Weights of a small GPT-style language model, trained from scratch on English Wikipedia.
Size: 10 layers, width 768, 12 heads of 64 (1 for keys and values), MLP 2304 GELU, vocabulary 32000, 72.8M parameters.
Each number is 128 + 24 x the weight over the matrix's rms, rounded and kept within 0 to 255. Layers, rows and columns count from 0. Numbers have three digits each.

# up: layer 7 MLP up, 2304x768, rms 0.0333, rows 2142-2241, columns 192-255
# down: layer 7 MLP down (transposed), 2304x768, rms 0.0307, rows 2142-2241, columns 192-255
up2142:121180179148125125144118141114108182113163116115163148128098178147127110159132124124156100099105137117149159139087119149108120136136095078108120128192097119111130125137157137116121169105121126
down2142:127098111095140112098114164142152066088163151144090100152144116119135130144121126108115178122104130128135129112153163116157153142107108162119146134116055162185115123144139133126090105137115171
up2143:125148084099142120129157103129086105114131137160115150122125131165116108122113148119131150125115157124132140136150127117112138137103123123121130157125180173137130098114133112097168120103146138
down2143:229103124119153124148113106136118148144116118163117162095092165138117155110181174159136092143121139069145114177105132147123129106111112129139134142183108120147127152139145126063097117106122081
up2144:148096174125122129116137136113119178112158117135137107123087097139150135136144105111115163119120119137134175141115097139139114115168128126161143113131110135080129088104088183177125125120111128
down2144:101136170126137126115093116103150119138146114136167100121148136144163136117124124141114138122131118129145145080140117141119110126135136103086078132083121146144128130135142158132083142113102113
up2145:122177174133121108141135154122167153097148107159108100086106133075147131141161099170123129077128123125096096094142106111121136142149125197158132170122087141126138135121107106151150131105109080
down2145:134168146095117099182136098087135136131093149101167073145200106125068167179101112094143145125049136076131120240071160152112164144108078160097102092112115123155105131075124172117137108090161102
up2146:103152174115142143148104116155132140100121130116122180169104172127088098141168094073188138123116112155086106124138158145147140131140117134136145154125116163118176119182146185168156139140138104
down2146:146096149153069111128136163124170123122114106128144082098116099102128122098131132072146102107118122147139170163098138129147146143130120173144151127092138146138099117122142145159131140123133142
up2147:121133106130113134133150148104125156132120102146163150081113130130117144113137176102121136124118143152132124157140137121087148116140133113112145160128148161132123142153119122136144149154149115
down2147:112125143097140136146125140132099118122145161100092140105118124118137118152146124156146109137113133120127118099109151135150138186130133103133139113141123060119091144117119112111135100108097157
up2148:116119149125143143147105157124102110129132100137117130181129150149138136144132135090134098076103155138140122124124130115152118130098127153151152133134110147126179140115151127150114145158108098
down2148:139158116144110100119121135137141142111156127123137144100144116099116146108159132179114132127095128151146119167132114115139120096108097145121101131140116118141117133115109097131120147122123102
up2149:112147130168140138128152130093133140109164102148170131184110116103127141122135132058125092087143125120133108114147118109069085136125132136146103104166103158137155154093093106125122127100102097
down2149:115143136144144119097146152165158142081136116098127123090145134144133082125097100141109068160135143130146125136119139122153124105092122092113143121125147110112092129148133088110091157157137133
up2150:150097105132120131120098130114154138090143109157138141142078103130119103130105100141135125089149093110118152136168103124106132095112161161182113105123112142092148135146114144127112129174140121
down2150:153130134120098163171120105094117100086133092114134102105141099082145093118107113117140105156118117141129148130135133164108114105096109146116130141131143135178135135154147143151170137092137090
up2151:070110127142159135134121145112076126135159155097101133136102099125145076119189125148149155159136110099180144131114114137125124137116114145125151152119134129126182173147140126131173160148117155
down2151:150147122124120126125152133076116114122149110146140151152130118087142142088103129101150104161134148109154135158178134141122098169088180137125131100118155155110138124103157110119155131126150134
up2152:156103134111146159098125143141133158123117114114129140116117143142094124133111121132130111144131093106134121144099068117123134065140140110137107122090140157119187113159104130146128160146150146
down2152:147141126139128121135101105121133118152092120100128183162144136152128128143145140121097156188121092110103137143126117137133129138110153139131143104096127136138134125112114104130164111120099186
up2153:146112131145123120110115089137126100144153104142146185151124099058153046110118118078126175114110118127108158153137145144166143118135152138159154122155071130151173124101144163127137113133085121
down2153:112092134120136138111087099130117123117096094183173140095122089134129108124152119112171133127135127117143148168192124139106092121129121133127124107118178098153151094117118170130100098125101121
up2154:120158116236126125129125140112152153104139122121099139092112101142143116126152151106183109125115135121109153086115121086118126102120102154149133143154095131113129156187080183135109125141153114
down2154:117137136121091089122143133157059101116137118083117100139144148143113161180123173147125140115101133151107120136132111108153107100088136120074141144151140132125115097123147105110139132120087155
up2155:076094154160132133137117139139068139132169103143107070148121132160130137128175110122173136101146119120115127141126094100128101134190120120134118119113119100110146165141119187137134096121109156
down2155:126097118112127108130143105131114126099165093115151130152105130141164160146110116142151127135135104134139112129117077157144133146131084148129118094097153093122144128105190090162145087120108110
up2156:148118145123148137130155104118131113073118145112148107143103101128123139196140148123119143135178090115117133149069139170123109108146098120115152112094135129146149147116145149166119121119098103
down2156:126128096133095093130123124151137122150147089141113142137140088128144127130131113148145091132127129130161143138120092146138132140074122147142143116125138122104129143130145121087132140118137125
up2157:089157134123143109119143072121098133128107164134121136117114108181103124101129149090103094124180127115138163130123136121106088094150135105121083194119171161061140107116131111108160112144108102
down2157:193130195112154127195133148183145103135124113103093132097121154123154105121115181146070154120107110132095163112160087128157110175138156175118114095104172158129112136128139091145132136118199112
up2158:104147106128113107156107122143126131108123161129170120090098127113148110181121141118139129103147125089148144124126156094140101165145084111173131113135107097114152160128136073142139117112096104
down2158:161165110111142115084149155091114124142140143067118124148137173098120114073094101150084109102131122119104047111122096160134163120121125142116120163150060150156081112153146134103120142169131130
up2159:110130121143097101125096151116174132132143136101119101124079147123110147147100111146147162117123127189124158112134129150103152126150138127158099153123146113083154112133134157120152149092113070
down2159:142136169144114164078130147146113134161068147138147170117106140137121124140152106105113122150102138149102141126108139153136125124152105121150095078120110109124128118122105188110158151134146138
up2160:079107172127097064144148101124098115095121152141121120150112115133120117110157101102138118107150126144115109175119164102114129108153119109138108136119134120084150091171121125136155143116127107
down2160:138135158134109151128089136144099132124142166088084123136135161086088116123126109122106132122145160128139122108132152108099119096133126154179125129107142147144132168134128147127139136082145120
up2161:129119127134117122102119162142095114151161185120115156130086119126075065138100135137142145107144087058145144171127140098142166121159080162152144140136109101121183138140083116099119088117093109
down2161:143131069140077122090081142158106114159134124107095136161169090112137114130076149184132115117164124149130148114139115130098140121108122131129140130132097086184176137077156118121118125170166127
up2162:105060162159137138118147124146131135079154121138130143111127089141159080146149110106124144103128135068158106107119166162151146111142075140165104129110130121120127152157120139149115160128158125
down2162:132143121132106130105131076073115148112136086096131136136142132123114135130128189174133126168107123140104168128091140156126135156126112127133130123129151085123114155086150088120156132124108120
up2163:104122131143111102128125118107117136104156170146107119125128132169164083155126144162137127133122141107161141124104116173150119160134171103141146136146093153134107127126132127138131109125171113
down2163:153170114170138125138132147094116123117086109084127131107127158147160117077113113047125108153126109137133153145105151114111112150137046133122157110143139129110162128139095128170103153136158178
up2164:122135141108102068136128105117124177094106125133121145163143144114121086111150112130128127130113126106113137132160125091093134122147154106135112138102150108086140133119131112098112131087112141
down2164:112131134097171130189127118140103141092123147042172129081131093107123158161118130143099105123125151166153129157123138100151130119131141127165114095103114115155110122076140111125193134136113144
up2165:108143134182150076118153109087138144144128098128117133130115126105128128125161129128161143123087111116131076143153123135082123100107148121144133148106121160058118102133081144106125185096171099
down2165:156107141126121065087157118179087085166122080077134081139116087125127115160126069144113155165083126151137121118143098126110172113084158110137108119099108163134118167142113133171131125090124154
up2166:105130107160124116118097066092117138112192096120139136156166126140147078122119096109154091121159143122120163185168130106129155097134099142144096135129129137123140192141117108169140104154172167
down2166:126125126154144158188133109140155093095136163142131150120125136106148133130133186125135112119119097124106086083132124117138132133122150122115123137102113107143115138119123128121106133134121139
up2167:117149116122139091128143107145081142134114124110115135168149127138146118099147109103114141151114164115128171126130126109127111090145159106117109124133125145115141150124135143126148130151159105
down2167:113103152123105114146149144144137152109110117102135090134112151094138136150165144162145116105116121103064138088110116128106160166153118172155107130129149117134130141079133135102090100132159174
up2168:098116125149153135135116122150148139116104202124115115092131153089141155180160143094120140144152113090127137126115128117150087110196109114147171092187162159105117096142104145105109108114169122
down2168:108096144160132155110156123126111107188135105115097107090128184074126153122109150082103153176132120130133154135109098140125134100146150186163100127141157087113141169106111145163105126161123113
up2169:102114156118156140109106151103077150170137131114116128133089089126149130144181142173129133128106080095131131101103106137070137153147154072168117121189113158095146120142110141122101122151086133
down2169:129148137119104128079143130151162131134113097097130132066129105139149100134165174184114108127055111160138153117147095110107143153148111099183115101151099108169110154117093157106101159126107140
up2170:118128112111167094189113127082138151113136136121138139136148155111117119109167078163126156131147055122131113123120115149129148078091118106141083127122113143116100128098119168108136132158128104
down2170:119116110147161126084124135142085143130152127108122144101153116122160128121081159101132121110136146156122106093098154113119141172132156117122149117095186109138141121144097088108140174130099141
up2171:086138157120146109099121110135130123139121124112131119128111173109169136107172111118132133148138098151157111138136130126138147158127106111139129155130125149116152153137160135128123136108130145
down2171:144124110123125146126152170128150123127101139121091141107147125110106132127088097147126140102117116119092131128129116118130129104133115154124133134153118133142132091141097092147155079152109150
up2172:115173155130128142135146099137151092129140135137135147143122121102131106157145142086177127116127139146167126142134077137122117127153104144113121115123104106154116131139133116130135114147105116
down2172:150099153121128199124131131115131153145152079118082134097147088168060142127119158125136148148106168165089127156120138128143091149071118125139140109150153127152119108110156108103118123138139120
up2173:170185154148115141106153085145132141117119158123128127159109123099156130131116144143105139116108129100161131153169154115144183099115154137146132152146134116124164115152115119094094150123148149
down2173:140174109160103130189155121139119109113158123115160095144120174102116093109134137180108148112098151151125145102166101112129142128159130138135125122163163157172100133144082142116095094099118103
up2174:149158140157106138125167101152157145064179143159109134120128139079117128131162137142133110108136113128152119127125173124133167132158123150141097124141140127130146139132100135163143150109172119
down2174:113144120149143119127073125099119137142143118100110166114099122140094121134146145111120123124124122109142111148139142148156114124118057174136135138127122134120131115102121152121120115120100122
up2175:100095131139157111132130137130105106066157113167122106170145096153088126120179099117117123119129108145160140160120128171175133110139119110131112163109124146114119123154101131120121131105150153
down2175:153178097118086121111168156132177134150129125102123140138107123115180151116127139148136116118130086143111078152159149105126137154122135128119133122112097143104195108096119110169133109116091101
up2176:136110153117115093082175130122162125120147127156143146167134141124148105122143161142131104113117146087127121121133123180123139144136139095136156221137116134075145161100111106149125126091140144
down2176:124096072119133146129136141139131144121124153139102139121140054111083141128100119125148134161065109108077138154092125073123137149158100115133101092139111138124111114119096162096123126145110101
up2177:135159102149129113095138088124096103132160147134095110134119161177138116121193111176158111116124139137145149111149126141134171158137132131109134172089105168144148126121093143130169122085098114
down2177:130138144132143170145107153110080221105129145136160165074134059147122131138113143119083135133116174119140133121116165136120097110091110105093141128103114124135116132119118164112102124126152073
up2178:085129128148160148112149121099111127132127088155135091185136125136130101101153110141097103117120132134139113107147136112120118115142091128153080157150064133120157147113073142165139101118114109
down2178:117119120104115138122152132165128129141099120103142135115115103114155127079141151193164165128120170137124172122159111105137117148134139139154144108086138151131118088132178114130084145133117141
up2179:124095111164132102090123147118140166139113107122128145125120113116156159134083128134105131104108126095116148117183117140118083158123104083143123118156163153094184119135130115165123171136134130
down2179:120164126125137135104161082123102079121124135119127163163143125135132116118121139096133079118088149141124121102148179100108170083124103124145079143152110151107112139144074149157115078123137137
up2180:164129106099114071130102106096118145105134137118135099095124160110099112139138093093159098105148122125140115143122120149140164136123132155167077116131133149133168142146136145152136122136087110
down2180:130101135115129153097135127118127155156122137136124143138133140141115158142149122124101118135127139145151138159141115114109157124130143121125126123092152121135105141089107129119139132151088166
up2181:107161129173135104084130141055113123130116114113161144148096132151160124128150108155155116123113064131123118108131165112088144155114127122138093144124105134116155144133126107114168123131126132
down2181:132162150139119156143101148141102139101094164120157142106113106121161110114152136155100096081061111130164130132132125159135135125174141111120162162112136117130135141131124101154129111163180153
up2182:133088137115170116116119161135145151090122177129089145100119118094132133138094136083167097133118127132114128125133135189134137088146117098124128131149126108146133104139137143111118117111131104
down2182:130149150161149140125123101129134069160124072164125123142055140136105087148122146104128161107135108117160075144093107121119128137148149174111109109165137091110127128124157111137142133185116158
up2183:103119103108112132128119117106125130120135143131108163139143138151140111163103094093119143078124084139128095126126119132109103161148120102100138114115129134140122136117132167156126130148140139
down2183:141163110162111149111144112097151102142135125089153136116170123123137119120115199147131112139142132100125125140130127083133122116117124151114124091142136112131094122102119098129147119129139149
up2184:143111147127132145106134129129158121118142147139160107154113148130143134166106128128120090153147137121157146136117117169169167099126118153113139125153161139110116133156152126156136145147112135
down2184:126184143065117089130154195163165117138079144129101135119040101115152138147198096113109124137134119127091119112147118131099110143101171122152148171115081111092111127144104115106117106137081158
up2185:100092143090141096078127122094131115102169106141134149133144108128099126157141138112154151157114174142124163097155102072121096123151115128122095120093134134108139180153101126183111117177143121
down2185:157097110165076123103124122036105145151156123107086178112137124085134139111108148117130147149127135085178139139124113134167129076141137135094145124057127109120161112138120127156079157152096159
up2186:157116113130139147123117120149093088107121112139144124132174103113118140131104154137106144127141134152137132172126154113103162161120107132123167128156170138136120067152112098139132129120159117
down2186:141160112114131111140110147143098131123130122075086157094141176135108133077135115097139096091154137125169104131121116132142112125134158111116089140095143108101148163139084124090136095125140102
up2187:118143128137128079094130123128119131140132100140160102106159116113096124118124122092105087161128115085140087103123104086106117161147130106156115172103141150139160144097108143105160164145125155
down2187:128095169168148167107121111107097107145183159104139190138172093115130114127125125112128127130104129126124152158132132131122096155164120113120148121104130093065119175144138104141152125140117117
up2188:073132100133119143112118103084154125132101121098111161130083117128118148203160130112108097146150100132127113108132151114114100101121078114115146140122150127101113149109111089095112155106108126
down2188:136118130116107151097112101184141151087113118123124103136112183130147155114121099118131145150137127132140136127119146125113078122138127114121161126111114131104122142194132118167040157113149093
up2189:114134128143115119083133121102119108143155132141105124126084164164108113106168154129144109159144143094169148106155123137111071146142121107163171180127107159131136096147149132124117156089105113
down2189:163112117152122112139145175100147147091120133131144082161124133140089135153132149128155140095119114132155095090152131135143109121153134101159102123135136103114178151102088124132151115140126158
up2190:108166138145161138103158150141084147160126173148089124147108106151092134115146117101164109132158139125098123132092121171148127123132115115116147130153090137134093139143139128107111136094113144
down2190:137149173099099178149099106127100134129124119117127126119136127121100131131103143144124143147142131139103113106110105149096123159135103158137143083137183125137118164110138128134135162082133130
up2191:131161163146153146133103131100124144085159123142153079125095116063108083152146114095163139117125127068137142120127087175127083161194134111180130145116147109114133121134125171130116159129137142
down2191:131164138110179189176118124117122118135083149131114111074119108133104122160138090070153135155117146103150129109124134157093062153159106092117115097147165136140091085075106145094100097094115146
up2192:133173145126164123150137101135101132112159149124125118122116099129182141119130111086152140115163075125088123128156154096110132145148086111047148129136145113110147157124137139136127200094118117
down2192:131088074130137110154101116135141113116149126142124106161157156131141109191188070116109168111153144153129119121147088143158094075119113123063110088141108144098088139143119125085117161084129117
up2193:139108165118124100119118145135097144176117132130103108149131141104070109179136137101165124134138125140152127143124154089151094127158145166086140153228153112124119199096141136099152135120109144
down2193:083082077143080095113125120140154145125140098150121121116067115076092103120131113150135108116117141199124064113146126135153090107129113147104151116126121154130169143103150168157115133150088120
up2194:142169110144123124128143124111078120108148140149146119077143140160128122124137080097113122140159132123120144158107160134082129117090103150112135166120109137121173155170109165085149139125145148
down2194:182030133124170113131142156126136138136117141119084089181097119127137130140116177138105112154119122081139127097209091081133129187157106131143178162103104139134072141114130131125166146144101200
up2195:113168102146152105096105093152125126106127114122128164116134177106103155129128117122142152141115171133109091164126105121101117071145109113121106126122092194107119087136132099146128143147124128
down2195:139139150101089139130174117139105131203115131105106105138076129109075118128125126150133113150110108136130143138166141142144129119131098147126145105139146095137142135117116139109123152085149137
up2196:176139145092111116124091138104152083137137074160106103155127113097078128104130115147166075104128088144119110103139129165145117174106128077176115124089157133138127163129129128120108183136108139
down2196:134145132086123169118150140146125099131081173138120164126150140149133146122105107132079159110138114122095129188101106163112129095167113134074143115115127171127167118131105109131119126103140072
up2197:100153144137152127142128137148144095117184090108128141106131089145105132082114121131115160115117107105160135103124117159154139143125101163095111115126100135172135147110130125160134159109132115
down2197:110132145122128143109133111096135107125091140116113111129163147154121104132127162140173146122083134122125137101124172097130118115113161112150103135111130141106142112098150161131095134141123180
up2198:105136100129129164090121125132054112172122125154167084139134129131172098152140151122125070133156153128147145129156121154094154146137111144143117084131132171119144111126097102155117155174139082
down2198:144111151141111102157150169170170137149115119135155117123116122144137159110168093098145128146088178109099155152109123169091093133116112121107127151142119137082175148156120084111161148070147126
up2199:100124127124133116154114093107112082111179094142097097134126104100125102113169114125130117150138121127144128122135140118122095123110138148142128174130098176122147096150128129097168146140093143
down2199:144083162091143145136127128169127146157147096101123118103104109098102164134132067099124119140135170187098149054134120138148136142150120120111128099123128086101098145144137130131120168173142117
up2200:118119117175075079087114143158184070134169143134086141093068121148150093081104121182133145119185073127122121142153122118149124170150173112162167165123134109103199114090118085115150146116143113
down2200:139131102115069136055139117155131085073147106126075114120084117118194155112143097108102169089114102121075115108098136145125178138199168184124157150077123096097080198088114076105107095168173156
up2201:150072184119119066141105157138106143155139117136135115131133139109139127175133165119164105133138093121137173150137135109132103113116125126115095136114124088119149094103122169137118106114106099
down2201:103132114103126158133107157136153132138137119090145119132150134142134127131130119137113116118139125147156142160134151161109136150142165126115170080155126188098151122116136101161135145093141105
up2202:145153188104188120150116184131140137130131115132082134116129127108130096140159128156137125152115090150127155142130121199102147065118082117112130130138139108108136114121138167085165153123128121
down2202:076120098138138129139165130154158141125122093102079173112143143116134129100123115104079112143121125119108118138132176117156134136135097130138133096130085112131098145071114142120122115096090131
up2203:125125132140153123087145127122138130130115119154121152121097119105113129106173154091129090130144135124093110122123127128131147120156142116127157158103123141116152150091112117147145128134150147
down2203:111147120119167131159152107124144093155105127126126106138132097130126123153135129153098146133126143150109133124149088135114130093145154108137150104160071136139113123137134090128108144140160120
up2204:092165154132112116092142170124099127105181149162104106114124118153145137150108086107131141114131128154160110117162166102129160132170091101151167131104093148122144119147116137153117151135140188
down2204:147080099123116098122114145171173128083114126109131106075129130112090157118151108074138137154145168157175195119100122098125134155166123155140132134171133095111119074086131126096123127163130139
up2205:126131111178100133082134150113115106127120149121128107147133153145084146095121095154103140094134122157127105155139136194181138109131159140138142162099084155116138148178148117097167150124144137
down2205:104144132115127106137160131115137118132126147123141136145121136158133095146124146126122103122132105112146156138150122105114175140139122148139152112134126154131135145100117112105067137129090091
up2206:109143100161127131144164123114124114096148131128160115117149141144103136147115137114131121144111115085122144145127159090149112142123096156114069082141098123113118124160111132124089116123183091
down2206:119109065115120197164164117175140120122111104139124124122131110143132110149136095146147133080094166108116179101119150135150088159108115155113117117116106102105138123096152127131168138119146088
up2207:096128089127118098121151105100118138124125127109147090144105139090102129126178118104130148119144084115137149129115143133133117096157107098150120145179118179112136106151088143177118177114121114
down2207:103100101127101142109141165126104105104108115142156154160112120125082086159089129142107155140159113146102119120170133154124160145127145122103114103143092139139174100157109122132129154096124168
up2208:103082162132162113133105143119154122087190082133150090155107137122118134145141136112133100129153120143091155111124130144125114107158116099139120121106132135112117172141110178139120120136130147
down2208:148138135083137167125157142133131140130102133110146112144171129111143126121125156142154106111127136165097107152106141149130147087116178119162088131140092109127119158117119092123117145128129140
up2209:106180153094117113099142168176149134141158129183126118164099136124158151108120148140131133118140109092183085138136145121120109126116095124150147175137104134122143161152118149130090084154099142
down2209:122136141110121121108153134148100140144105132118171146128174100096115094079117089120176070086125130145084135085124138154154160137166162081096156132131097117171115128100119107140130143112150156
up2210:147129100100099165110188154105114149125100158178120156087104068128149063097131124148144177135145078122127141087155168149125167130149099107106087141100128161061118126150143171155188152066117131
down2210:107112094098123121163155124060083068127150142112132092115151156120077089145117166132090111105134138132133119100097080141102140119178128121099141142094115145117142149148133110126149157135103176
up2211:074145194130152153158119138112102144079116127128124099143134107136120093159168123130156160137107155103114133123091122155058121140119093113186118146141100121102133137117143127121139110114126135
down2211:123148122170179135119131136139119093155101171129136141132107154151150108082099126112125103113101135117128142148126104131132100133142150099105143115136100085124130127138162104142131133133130144
up2212:101087124120111141120113118140150105145145129140105147125095114134157139170084109135110140117141119134117123132095161126147123130138164131083157134145100157155148124153144124121137132140118094
down2212:121135056177164133121111146128090119152072115144143118090093187126121144109134118144144067125088141103129117192146115123115071147083092105193159154090117143132131131168107130157111082160138121
up2213:116122138103130120115167120125141099134129121152149146178149144098070122141114145140202151134163142125188121071156147099101139116155118139118133177128165143085170120124136120114101124103146093
down2213:068158122121159119147132116131115117117174114179098096174091119120118116144112136127142123141135127113122114147084179108114146133126119094131107131089118134127114148113121158058110103161113097
up2214:116123131101127070128169115099106157066127199151107097140083139146121137119127097098141126178182125149181119109118142104077106139134115100117127135121132159110137149110128161088156129142134153
down2214:101139108092180095156085113046158117118125126120147108152116129130145117076139116139097115112073144110108138116158162119112142139136117132134113160164107129140118128110073104067103111148114124
up2215:100110152145148110063135122103136088121101162097119127118076133152165094134112160132165082138108141108079118137121166133076118100131095115095152150132124118125167110124080136124164176081123141
down2215:100131134153108164125095110114164172138135075091108155102111147136147130096101115108122114107148136137108142135133141122148141124147138065129126136125155144108113148164131092139146138181144115
up2216:139149099143131097144093126084129122108168117189109122116116107088113129091150124107149099109124120132142114098150096116109105109170052164103121121122098127148158112124119175149138132102125090
down2216:121117127108179107121154131096133125159163134094126164135102173104146110145124109085115162115182130154127108121076106115130112182159141143063133108130107140110127161130125129158136125116093198
up2217:133183189138136118123061116109104152110141170168118128143137144145087139143146132174169130102183122092140119117130144108136161122152110173149081143120125115133109177133109173067142133116178131
down2217:166145125140113085122180146131131143132154132110077063118108149122151086148151101186151142153143116096112121110164086147079143106147049127138155169136105149117161052058110144130107122131098150
up2218:122129145114122128123123125103167129160154145113112139147111098144187146103090102115166156127113122147108109119163088107097138121115115156125112128178143164113154123116123151106134126148128148
down2218:138145139175117154105121107147125100148155153132143117104122132118131124101175110149109090144087106150113103122101116092099152106132131117119117121118149105133167144087130117168116132109168148
up2219:080185110126150124110103103154101090119141137129118134112094149121115158100119123123117139121143079178115173090158162144123106116120132104113151137121074128091119131137122109134134092101155118
down2219:148142149157174131117114135120132135110090134145100113106116142104132144122128158148097093059145137133090152143099082133150115095060149087132084139114158122157171172148161162132122138130144129
up2220:121107103119136159114109089120120146087143101139116114134101110099123137136126172114161093133133146101124113124100150124105102113136138122123115122123113102110140111144124139125127089124135125
down2220:165123149135116136140131105118154113116127121111098112128138117125162101174131115152150141135136120149128161118124110145147171108137113147118162083153157141166124115110117126119144153119139138
up2221:061129135109139125082107099169123178115136122145155108153133125151120121167125149128142130128186106170158104142120126108100120115106118108128126120137162124137094109155170142137135117153116090
down2221:168116102151089149133143121107110132157132132124133128134118188091079094138147166123157115134123127122175153130117100147131136155062105145136132183127124128155147119087139135110157161096121073
up2222:118099133110167125113098115113137133113160148156098133137142152140131122128102132135139106117097169098087116123128096155121147102141125124097147146135132146133124123093137137123123103105139137
down2222:128122112132084133137195123162127136146103149100121094116141095124141131127174127118120107107053106150162125132107137099177113133104134119140158133099142149109115111145120115136102114116131146
up2223:108133146155152108155123116147114137162185110130135160114143139096088106097171113120123076077155092102132096108095147102084090091117134093122117136139119131112126116183112181109173133095080147
down2223:111113158102112113129089137125107158124141122137128123151128137073068110134133160110104148106118115096170125136144113163086117129136117121148139146124124102097155166169072147110115105151131125
up2224:090123138116158110100142185126120120130155144139083165117073103145130147130161115121118142109096087107157122097140095125141089129115123098172111141139135135151095097107126172092157091165106117
down2224:123129089145109143117126091124111115134117104140105123139156165134155093113120111151170093121127152135098132124159156112136126127160116115110155131124098141111196134136105093150138142102158139
up2225:167169158108112066099118081151164150075135124150133182132084101137154135121101125131163119138119146122093128108124144096128110157107123131150109146137112135095092156154156193107112146144109162
down2225:129089123109115133128109143185128102152132143128144129140098135152130109136112099088120160091092158128166139110127150118161145136087045123114127114100150146118130155157125133134127130124157133
up2226:125160120152166156093103126149143092132144152163100058121141156094147113099138076138158145105188101140115129092116090118085125117129080143123120129102099151101131151127105136138146094110116138
down2226:103129121105137147169109133116151158093127158110134099122157146130160114131154120131071053122097154075157108114168124127157144138136116115116082132128156172125115099124178099083115118079163117
up2227:159193145142109129096131130115198095149152160118119128105140112125127153149148118110148131151138109108112133095069107138157110113107131148161077148149122094111132125173161155111159117111092083
down2227:118114131112124124150124150163135160122170135100074131139063136116120097115121132145149153083095075128127041158142142159142134172163149103091169153147055114167104125127116102098145135075159149
up2228:073131168125128116103155124135130160119111151152118110097112157090108123163152120117133134143151126140112120127134138108129130102132084115156092143163167106073087161157139168136097157097114099
down2228:153098099157142145094111129162130134108121121108172172173127076149137082154097125150128109087149099163121158154104112106086112112133126146133149168167130150102145153127141117098118124145120105
up2229:111179150166081124149142114127124135137141154155109159128103098150146118166125120146134125105167117146150157122122129142100169134097094123124076131121105140137142113139153127104143136114121129
down2229:134139128089126122139123129130122153122137135119121158119142129125123147159142129144109140140121063104137150130148153124161110121110108141129128139098137105143153164130111134122115156147141140
up2230:158118131147124105139127100142151144113143132155112132127109148088101151142124124110140143143122120092162131127151113157111108116138099165130147118107125121107151099119139107146126107123134094
down2230:142087132099119135140123130143098126146144107129177127088118130128127133120120155140111121128113100159073118163118128162131164115109154110143076170115102140148144137179111146116136105136136173
up2231:116156144168096116135147148101157140100090158090076128124106125119146138146156118092146088147137155116123116123122170102108085085113114131133089157135129136107122138142162130132166151123142118
down2231:126144136103147141128094131154115097092127108146153072162075111135130102144119128080128139132139129137133131113122119130112137145140159113120097133116132077115104135134120120122134141119161144
up2232:148121126155126128071175110116102130099128135171130165176108146114093136176116125116140153166168135141103156103138114132140120101138131131125147142130118167102139142139134161127154148089128139
down2232:127146156113156119148123114118133162159122101109121131130139155172107082164140134151094107138122136126152077119130131100150139133144123100129120140119133081138123114112147124130095139133108088
up2233:150133168078150108132163132129120126089128134127130128112088137116133101154136107170122143122143138116116078118107126124168131151140120168134140152148144190128113131136133107118117172150161115
down2233:122128160142150126141169127129118132126081095092105153090121146135103111169125133135118147132110142123143128119114118142135096081145153130079113113103107127117141091123126153162098118134120109
up2234:141161112145078100139127116134138109126121099128142144113162077141112122116137114157144130143143135127130138125135135100150149136147110123121131156125115131098100172121141139137144139130129150
down2234:096097138126089142116125130122128106112141133146113136136140131126137124101099138146128118138093124144137150118137132119102116127140138135132079105137132087154101124145118119093133121146147073
up2235:101170136161103160118151066138151173169093145087165114116140150161136126163127177107112139089140136105101129129098098100100131158177088130093125100117113112114123127153133141096158125146124132
down2235:126077158160110121128110083108091067144138132127131135159148114089118098118100112186130131139099126097117136127105095157158141083144111127088142110128150142130148112125133120152094149140136141
up2236:142133166163152156140120146132154127118121111141149135111118119109091107153158110180104111126122121140114130100114155117122092116078105134142122146122164121074115123108113130076135106109139114
down2236:101158135117148152139176125119115159152129180130126117138148131112120114158075147132118161133121127103154107134191137158098185151102175099097088110160115160118111147150099107131140118111089130
up2237:090178170117139119109113135155138130156113129128088131111100160095134112139119165145155127101143150096120157209141120106145099152095126139099142138136159155140108122129155151139108159147149125
down2237:149079131126095120160120156122131111126154166155112083167153136136113123127137114086109081099113153124110137122104133125114111165148138143107097100106138120135123158141145166143131088102144151
up2238:104083111109181119106144136132127130120134109166131170151083159110141154155121104138146119103179119105148159063162075145099145164161121122125136137160137110110173169120137158149128119130151131
down2238:176141127123109129146127111109113135102171131113101153156147175139145124166175100144128096125116114131111076158119123153113096098126134141085097120104101138114132094172182153117126138121133113
up2239:101090157109095116109122105100154135128080115132104137159103124157116164138092138140150142131107114107142113109133127141062111115128103110135141108133157151118172188136114128089147111161155044
down2239:136112128166158138131133146123121156110149158133138111162118132112118106126125150134102099180128145119147127128144102165114153111198138168093158126096143167125160140110177114151107159121166119
up2240:140141082092125123128122083148107150125124184126102135107136128158136110115175087106149140111154156123159160136098100100123117107152155133140122127149156140091107140107136123108149119125142146
down2240:121098091089181075158178150128121144149129129071162069155105141133150138123128081120163134162145144115148098140083139128105134122156106149086109093153137173093145133146116144128245138102134118
up2241:124152126130109160100118164141148165137156128157103138132103167080126106109137167121183103110156096081131105147145153114115112153176107141133132129159129113122156106158137101140111170166108119
down2241:134092165112145148142145139148116120127122104096158115155129123121101144135123138145115139142181127111099113122118127151120100108166131125154090099110113110122137127085125117122131105133105186